Weights of a small GPT-style language model, trained from scratch on English Wikipedia.
Architecture: biases, tied embeddings.
Training: a variant of Muon for these matrices, 904M tokens, 6898 steps.
Each number is 500 + 50 x the weight over its row's rms, rounded and kept within 0 to 999. Layers, rows and columns count from 0. Numbers have three digits each. The size before them is the row's rms in percent of the matrix's.

# layer 5 MLP down (transposed), 2048x256, rms 0.146, rows 1660-1709, columns 64-127
100:551501471542575483585455487447466481506444446469515461558439433552565608441582457478608504512440498524426535461429512601526553529451540497451506552481511456483540516336559513421479450564574470
094:560598445544389472517419474459528432439531503503483458584463431560513536469560467469449545498551508470616603495478525590523458552489526475470631506503471558415468495406547541520484487375496514
086:580481558483483451506493428579471519499439553422526457428471542529516513510545503503519498510506514454577572471516478518512475438412536521604511474502445551457432473518499467437507568479539456
091:430491494537488481483480568558524525489497547571490522536456509531520620487526498407451446505513529498498525556417429463509490516580507590416490552553533437460414568506493477409449508534506484
104:441499466558505452514567588580554533455508519547481543490511444561463439484475581549479432502452499512440431535451533417518534481477533399467465490440488444421568444565487591403603470548571516
093:493473464507505434523477390428510453517460494489547566477554529414511518551458514524533489513546530416525482447575526430543546498522527502544424443447409472485597457571524518479494533563498499
100:422511458578555428488486537592478538469568497390475437422544458574465520541578509517565533506486491516399473516473493517467485503541413483499545559430544490469508408521493500543548393564527519
083:551521536545542505512470455530513429460509505530528462426450481422405470475438630502504451481502476501513573395478457542488483513530464481567478507470516556397435456466556562555478543419573554
088:506544530583529479486526515440490517487398483479546539522482480564573524402551430477485599490594495458478500366514529486520502549476512567653516526543473502487463469556532478525413444542400559
114:581482491478496398540527511536469544537518418529472506434412611434515443508436534404470431512497466379598513445474548558534522451547591460448405509498480465507605536469516428450495502397437556
088:494389457484536479575499578510480452374522526544485498509493525511614462439435535491476414586600504466487508482610583514479413444606479435465640540569530525506444509586570611582576541478427466
090:427518530476499449523520539548459526435445485589492520532414547450523476472440522500484497527587582580462400498490518458553469523443471522601573427600434517473497565484570406522480458464479466
113:523524555423485495469435412493500457452443449498469515460518508576503529483537454512604567613430542488463439551530493421439410523531522484526510565488470478508370471479491476414453525448529457
099:547515441492452442512512496493498550432438530516475449426525480481421495503595588561526623462547461531455454453488610487466417500526499480514527479512556597457476440394479451450465501510555497
091:542476436472436566525527557585453561499486507540458521537516364552516435491458516410588525519504553512427571495467440483553496398449475540487575508480445519479480430493444551515499474427516585
100:477521519517432446361499520520523527459542512459486540428520613480456465410518475545492553580499549591503423505525527452464455519594511422510605503534454509481511593486528542622585438362469512
102:545484501485504461492445503453546456518533501450450522422419476487469433579570529584465527502554482503506544455466509560474614523431494466547533499600574449492470428449550545540395490502522571
096:430515481515519558574427427526471516514514572446491476501524507502552516424538448537481525426528481547566461613423478442557518519470467444480366370487488433562442453493498499562546483467568578
093:544570412466511486465482585441481409583542479433557439490454470597452517574508508522512546399469492586459555584503466547496521589496464395512481525524484519463570561510515525522445477501539492
099:498498552558510471410471506439452490452498583602589556440441539463425536455493436522537521561369455486484553489444488479569385493572502468526475516519592448525464519459485493524489499621499549
099:572522455548573385367485466484472516433528589511532474481568521553413524513481523513552515527505378531488575376403461520511496490547445430534416508439497404485476546574502477434462469511539462
096:529525613497422476560585502497463513467421495573538482420481495457515447618457536501524419449547493453466387494486427539548476524519500569479557516572533548484589531590571533539519520520581446
106:587553483561427481516450472524583495465424544372516516480587473436558521471498358485462486481475502435476544392454470498485466555522422557475488437468499485468488517539538469583554483455493495
107:581504460462532466483476478433495539506462479458534517510569536484555492511479477487512528522463616479514501528522483463475538535463549479529447539426470482608564609499429581438428450433493488
083:560566533512526481490477542553499563600546487561542571447527423521550489428552474448576604582546607476499494545514536510475425558496503471478604551463502529545405509520456538512480474527588493
100:476493517388495582537473448470567556498443568570469481529490415570491536537464496526514520477501452482520387593471536524602480462553493604541389492567510502536523541453530466402423547518557438
110:479521460632525504506510422526442509573414489417539486488443519415572388551476546482508461548481483492432478522481581508534576544528556517427468580499499477544537483551475541570513520458539488
102:506425530546491453432591388517472487554535486396512596460454581569483505501546495435478502456521481547490560533547487483550539449587546529529549477518591604423589477535484591495468504506528576
097:471466488457546532554449499612531510484477442448491496525509411513525516527491560468482491483390643580464483552463530500384560489545459510431629525501441543460496504406551586476400471390391477
100:505514411471483592535486515514507461488554498480512495398485529542569418511546497463485493634519489541583428388467521480496460481495513470552563467540516585514488553452497479528460480474512506
100:483507509531465542527402443510510440495567490536610573470523518503477513540404579528539536585491393448451532405546558453522556527480529453494421535486511486516536520543577508509453457489490573
095:510588455469506510538469562453395513523566551535484590601556533525473536472568508467499462455500514467461469388517525439490551569548545412465525462586439542540492502466566359519351524542504548
109:402532586602476534552465495514473525498529449513510487537466493553433470442488522455505495419491432431554454457506529398552555498527448493468470569607428504452515490636386522610445492579425450
096:454540529534485599507479542555448406502504421395483553479558501528501522469513526431505446444508424477434600546551424518479561476587488377484496486453415557523486465516537558513558506482524550
099:414615502427484486477525548485487525460558552504472446470452551475448460453505527523428470505530498468507492499562513463484503557538500498499576504486492548392482565478569487531384478491506517
103:523507469588610542494523548446544552506514501500535501502426526528508583485535388621457458569435543457468503418485485526423532537404510464418464502447512512399433456541466547586473540498526478
091:557543497452448443516507471486492558428595448534495535453557495519478640403557472443499483496463630466501507502495437408461396505471555440558520494505585551502508479488485531579514432440431451
085:435453490517518609448446513387473570494543504528473519511502555438474563547520463507506548447456480423360425539549460577446483510508574471520406557486521515533448524511409498469412584551587575
104:481462498543502464534562491513457574542517492543540469505473457509529499407486540501425521418629572497468421566531504473478487584490439458467444524490587559530524515519538531601579560426385465
107:460495542458514519515510457421519504499483459434432500420574562477554459457434636439442431589476510529588465453464543513454444538525419407564492553533476475533508524486524515484524467515517455
101:562436512512421479557481506505524411532483456494461500514503561526487517544496475496505364615520490384597397509511454511542576403501495435455448533503494474437565536530511500487530401510482477
103:479512362466588547564478556459557530504500425444503486550637455477457575518538432511523392483520548564502551525509418463524550537537514389447544590497481549453499396492546535483483437506440452
095:555580550465424594480504519578514526572525419543447503460568555484546475478508559514506582549413428425554561477482491471519497483461516477519489547538475487401517493538460497519535434525400492
101:424441471523491487439562507528561542491500597418485500516618556508491466469495526532437498555397521396537562553481510588463531470532475492472551531490572474553475523493509473472500525471495512
112:503478591476503504424434467451455454547430493544538413450605498516512599411569465542547517483482525541624588618508489486458463465515522524539563531421590553494623543519449484521433472542473482
100:523543477493493515542515587495605565521475427538547542582600492600512504573462484485485527541442466500478474516507544451555521480479507520481342523519472414507457453565380467583497532536479389
094:532509537489543556551514471498446549524574518526459585513508551474536497523549422549442552376509424518454543513464403428546535536440498569533595453556397493465496470528492446457540414519624476
109:547526542507439486523417502470541525489417458549572433536463448520428580541461446410515524552504526473417518500517471465425508502500472539437459495487555500489565410539475484473504570528439459
087:510484410525505493452512547462498489550508531485447410543478550505507509540517497462498480519570444535469638381535387571510432522440535540581568524410467498459484451473494507514538465487476473
110:455551523492478479566483549489445512513495513522552615582454547522426485499547403477538460561500560517490482495480406475564487469529454522477479436507485464458505521488437516461500513579552550
# layer 5 MLP up, 2048x256, rms 0.0818, rows 1661-1710, columns 64-127
098:469345531535483488568617522518535514520406545506480544451530491387438476538482533489502479465437479475522512504551515468573519485559451531482451507557536570489571469548501420459576496488563509
096:534513508518442566457395582555462474489557443547498489461484399480459463444421480452564450479572541547491514478526475449487506512524479564533478519483485409542430529572537556522482536541544537
093:568485537416473511503561490476439539508501556451504467525524549398509583612554459461569560633486464618489559503519515464479519535426508498544556523549495476497518555450485544495500453396516521
101:468474531560582548560512525487557394433414469514533482504521492535473428457529532579524396496588414506499584562470560489486504494495547413455468558478492422466435534412530513509601507498537488
088:370382564490470432490464504512355516474470471444466468582544549559503519491478495602413580505564406579552397456488470537387488602489561536577504556530509521435463499464467461538456554406476508
102:598518506510487577517486490584577499541423542489448473436459531484566523552481506515465546440495556583450372513510491396495500492445519407575488426515548524550509475476547497460450520480519467
089:479482445499425507481467501490557485561548544498561488521535508481522506495593510587554456412486549479543523501563562545541499465535481523508500481484478378519468566562477602476538506559472439
095:484446469479568504486481499537439505558580496558412426423476453550577473556476597579348475447442569556557472544535527495483367405481545549483538470461426492540570485520435531506584506513570455
098:547542560565457561505486458489574480468595604590450488488499547523521555480470561523500438502519499539563494498527514560493548530456475433529551552537478579519476622506501535509546426498491473
094:577526532484546537415568447469583483460508535472509493561554576505466531532433528530498465512424430449566452525457613476507538509447527400527509498509498397510505536475502523465440487463514511
092:494506557547519419511453512477565490536461450576477437545578508508413482528557548440493503532550606527464529477447408484468483496549440388516522472547552480464547550545470445451558436482502466
108:549474526576540504462505487554438493505536483485599451557497555434533547525536528513521473425503487446401508517517498589585577562469446549477404539474488496474457553553574495476468481430523515
096:418546472524528587470585387449502513510479455513615530518511483581447423487447514416544457435445557458395475491487449530470426479464514506572439511453423475483467454595571444434625450529580488
098:445519561567456497505489587468491481519523471532441489421486564416483503461569471545468475554479411476429539543601525531413490543469494499547533543504559529455480496547503460468546531531553521
096:449526419522527515491430464470525485458444558478458497540520448511533514519556562535538432537528464497490414433469427503573538531406404535455464461453554375567527481490432441531480605539640489
105:521467450485471566546503501506542530491537532406477518475524541521454522478515486516490473462564538502517439514508540487369496491464467504561561491538420561560365512530568561428507402399564563
097:632540430527466515499535509475532468526488479434445455520522452488538473529490512551615446520442595533423505487423507493391490440511389504466467526461553516525570605540563451588450463415553478
101:469608484471591512454476543434511462537586612442459501503488457484607567423366560530536440505506500437533526537559526517546520498538453481489514485507493545503498451488588451579485574493437424
097:420528521481499530467447546557536508570471519417469490576534606441509467566524505468543525519454481480511427396470469560433504467424471548530492553535462480465507498531498547444499505543450384
102:564471552559531503458549523493546526619511543489478472462479525556541538530498537451486563437509467528457548433529538494540584521459563428516426502521465428565506524450487463584538519454536542
096:452522450561508431489517537522457500554466390516485434521554452569426539465585532564571431464511458508530500453420496530551537496528511496460481476409557489493488489416497460503567399461582518
110:565499518490537496512586450509482404564478504496421377544633592493590544595551447591449531594594588538389536469524512503463515473451488454475499464440420514434558531495452479509464446488469484
103:459536451498519523408497533457525473460532574523511457517566483528481453622581438468399450425453412482580437480512556527450493435555465448549580568567504531511487462564513545519505519467545509
085:516441546434512540432473570428468506503404485452467444453580595409481569547460446542502498440440470533487513436480499495474536530455437558473448408594475551491543476474520431492557546625409516
103:494388567566452542495499572465414465421531494478608576523491490592507456628529449431436552557475476415481578597552501580387428579506434563486530428452475483424477457525482477582596547496503525
105:474518537474404446524574502520483386470586506579488463550559520458486442492530470502485499511529611498448496518510452544530517500512424457493565592508504523416482482411364561498580539446456472
106:434559460490476547538446562516520477458470428560523499549538423469485378562446527443484475479468488536590461544517480469542496453461555598496496454445535543473475485565568480511554484527495517
102:400496499509477425436606395448526480420461493534498537449513490481571493475540467472523530510432398496502540486493533525537502415509540507543424540503502523608507524484499505577559583498548499
101:439474544516464557447554558508539467508566471502478503491522416512520586499471570501571416444503541507505552581553486521418543537482475509554487418536455492462442484513499475427484588529501530
103:470439450449553465428473573494464432535541491476371563500556513464539476476461465466486541540461574497524547512513486518503531517486481493541560542472492470554546491539490447523462532477553478
097:534459501520621485484517475549502582498574539498512516601386465529494469534519483463535493464554504538468460452541515536461500483539475514461491493487581427479465501454425541573500565420569499
112:452486559510540556589407544539536535510429435443413575515564409493493574552458534461468582534594511553415491560444494486539540543490495500447558487503449528549424568448380515591484464506441484
099:402446537486470415505503511526459473584531451614465478483511440495497396517495531518509506547526442531538556555609531590541546548488487594492386530590507518519516533409426394528658551476488457
098:481474514504407524521463553579399441507541436554523481525468467543586542484529514454501499551482550471556592453492615583465498495359514471510580518489485523494468491449576471568471455510535462
104:493526477424408553545562608550461512544441457497523456549529474537571496494598529443576489540526547488524459536428510405472511516421474410583618526366607436564462563488501510408421459458504502
097:472472532527546542490508562474499468582575629572488535445482527450616356479443539555506592495459463542521484512576511582556552513538425558400551517561459433501468602512532582459507504538534488
093:485446486478419474526492573498433519495419578453482482560454626517551518502510474464451482489511568517604556449398577432526515430460472564531551451520521496476475459496530543612446485388404407
103:513437599565477490415531484569459501461386494465466496511501454531530507533470407501520520523537452621492422438528483465444436526533494540552436525471576485445589506490532470465474341470547478
106:442476455485492391575536498523553516511537535367513499458450488510516398462547446490514439420412482439524505560495520441460467521478486500446531532405570488500480538523551505556570527489415572
101:438513505510559547505581467416469507482438557480571420501545451575461508519557527479534434469489493503418531514467507530461444544499488595469508446492448507514392476452450526496405514505515627
101:563518480513548529469519540531571470529554609630527488526539458511537512541427540454443523510439452488485534537550485538420449431461517592538470560606507476520462559579439445467469403428533560
098:559501452462492504497450440411532542486533581588555439526420557593504420536457480366432506558518498629580477558457555511493411500384516533471475366499510525532562529530520435541497633530585499
105:514511477505542511501478540529592497528490459517508452557480517561503517451538529464544461502576523670445535543494522454471436466459487529450539477450450563492526528599469587557571484482456544
105:427521474539515560556573464480548496524502454495505510451540564520558353458493409531565465549504473472512530503488573422468422485402432496464484476476510545604452457421427490515496455550551543
098:522438479572445520603454532525496463542569563439451472525428517481517469430516532446426443496524479554561485509586494562473655501495559494465595515467531583457459460491532409462562534469528518
099:523401453542549496488528540458552466496553521422462461460529479469579509458520483543465592481459531483535475514548511582469522579521454637523503432546488447562584498499443439575565453506453508
112:495562551544525544477490511552582432565595438484554443476523441434518428454545498480473467496501504595522513450552428503508467510522544501435531486438503587469478455488611555453523559501554476
096:505536542554477470522528491584534553436514401494572518457481503530585465547464519551435530552511474526522462552494586474420507470476410547567471552567434498486471490524514536406418498455497508
105:433430540448489443485535530458391470488490496531498535465521524556494400510423435488489411451511437405485507534552490473507452529471456458482480477439538539433482475437471482558577456513555617
096:446587449459531503515488453549524565507565386463525493441516455506505510573492470491468552479483474572531445439474503578425418501476548451533508455535445492453529547553530563562541475445453562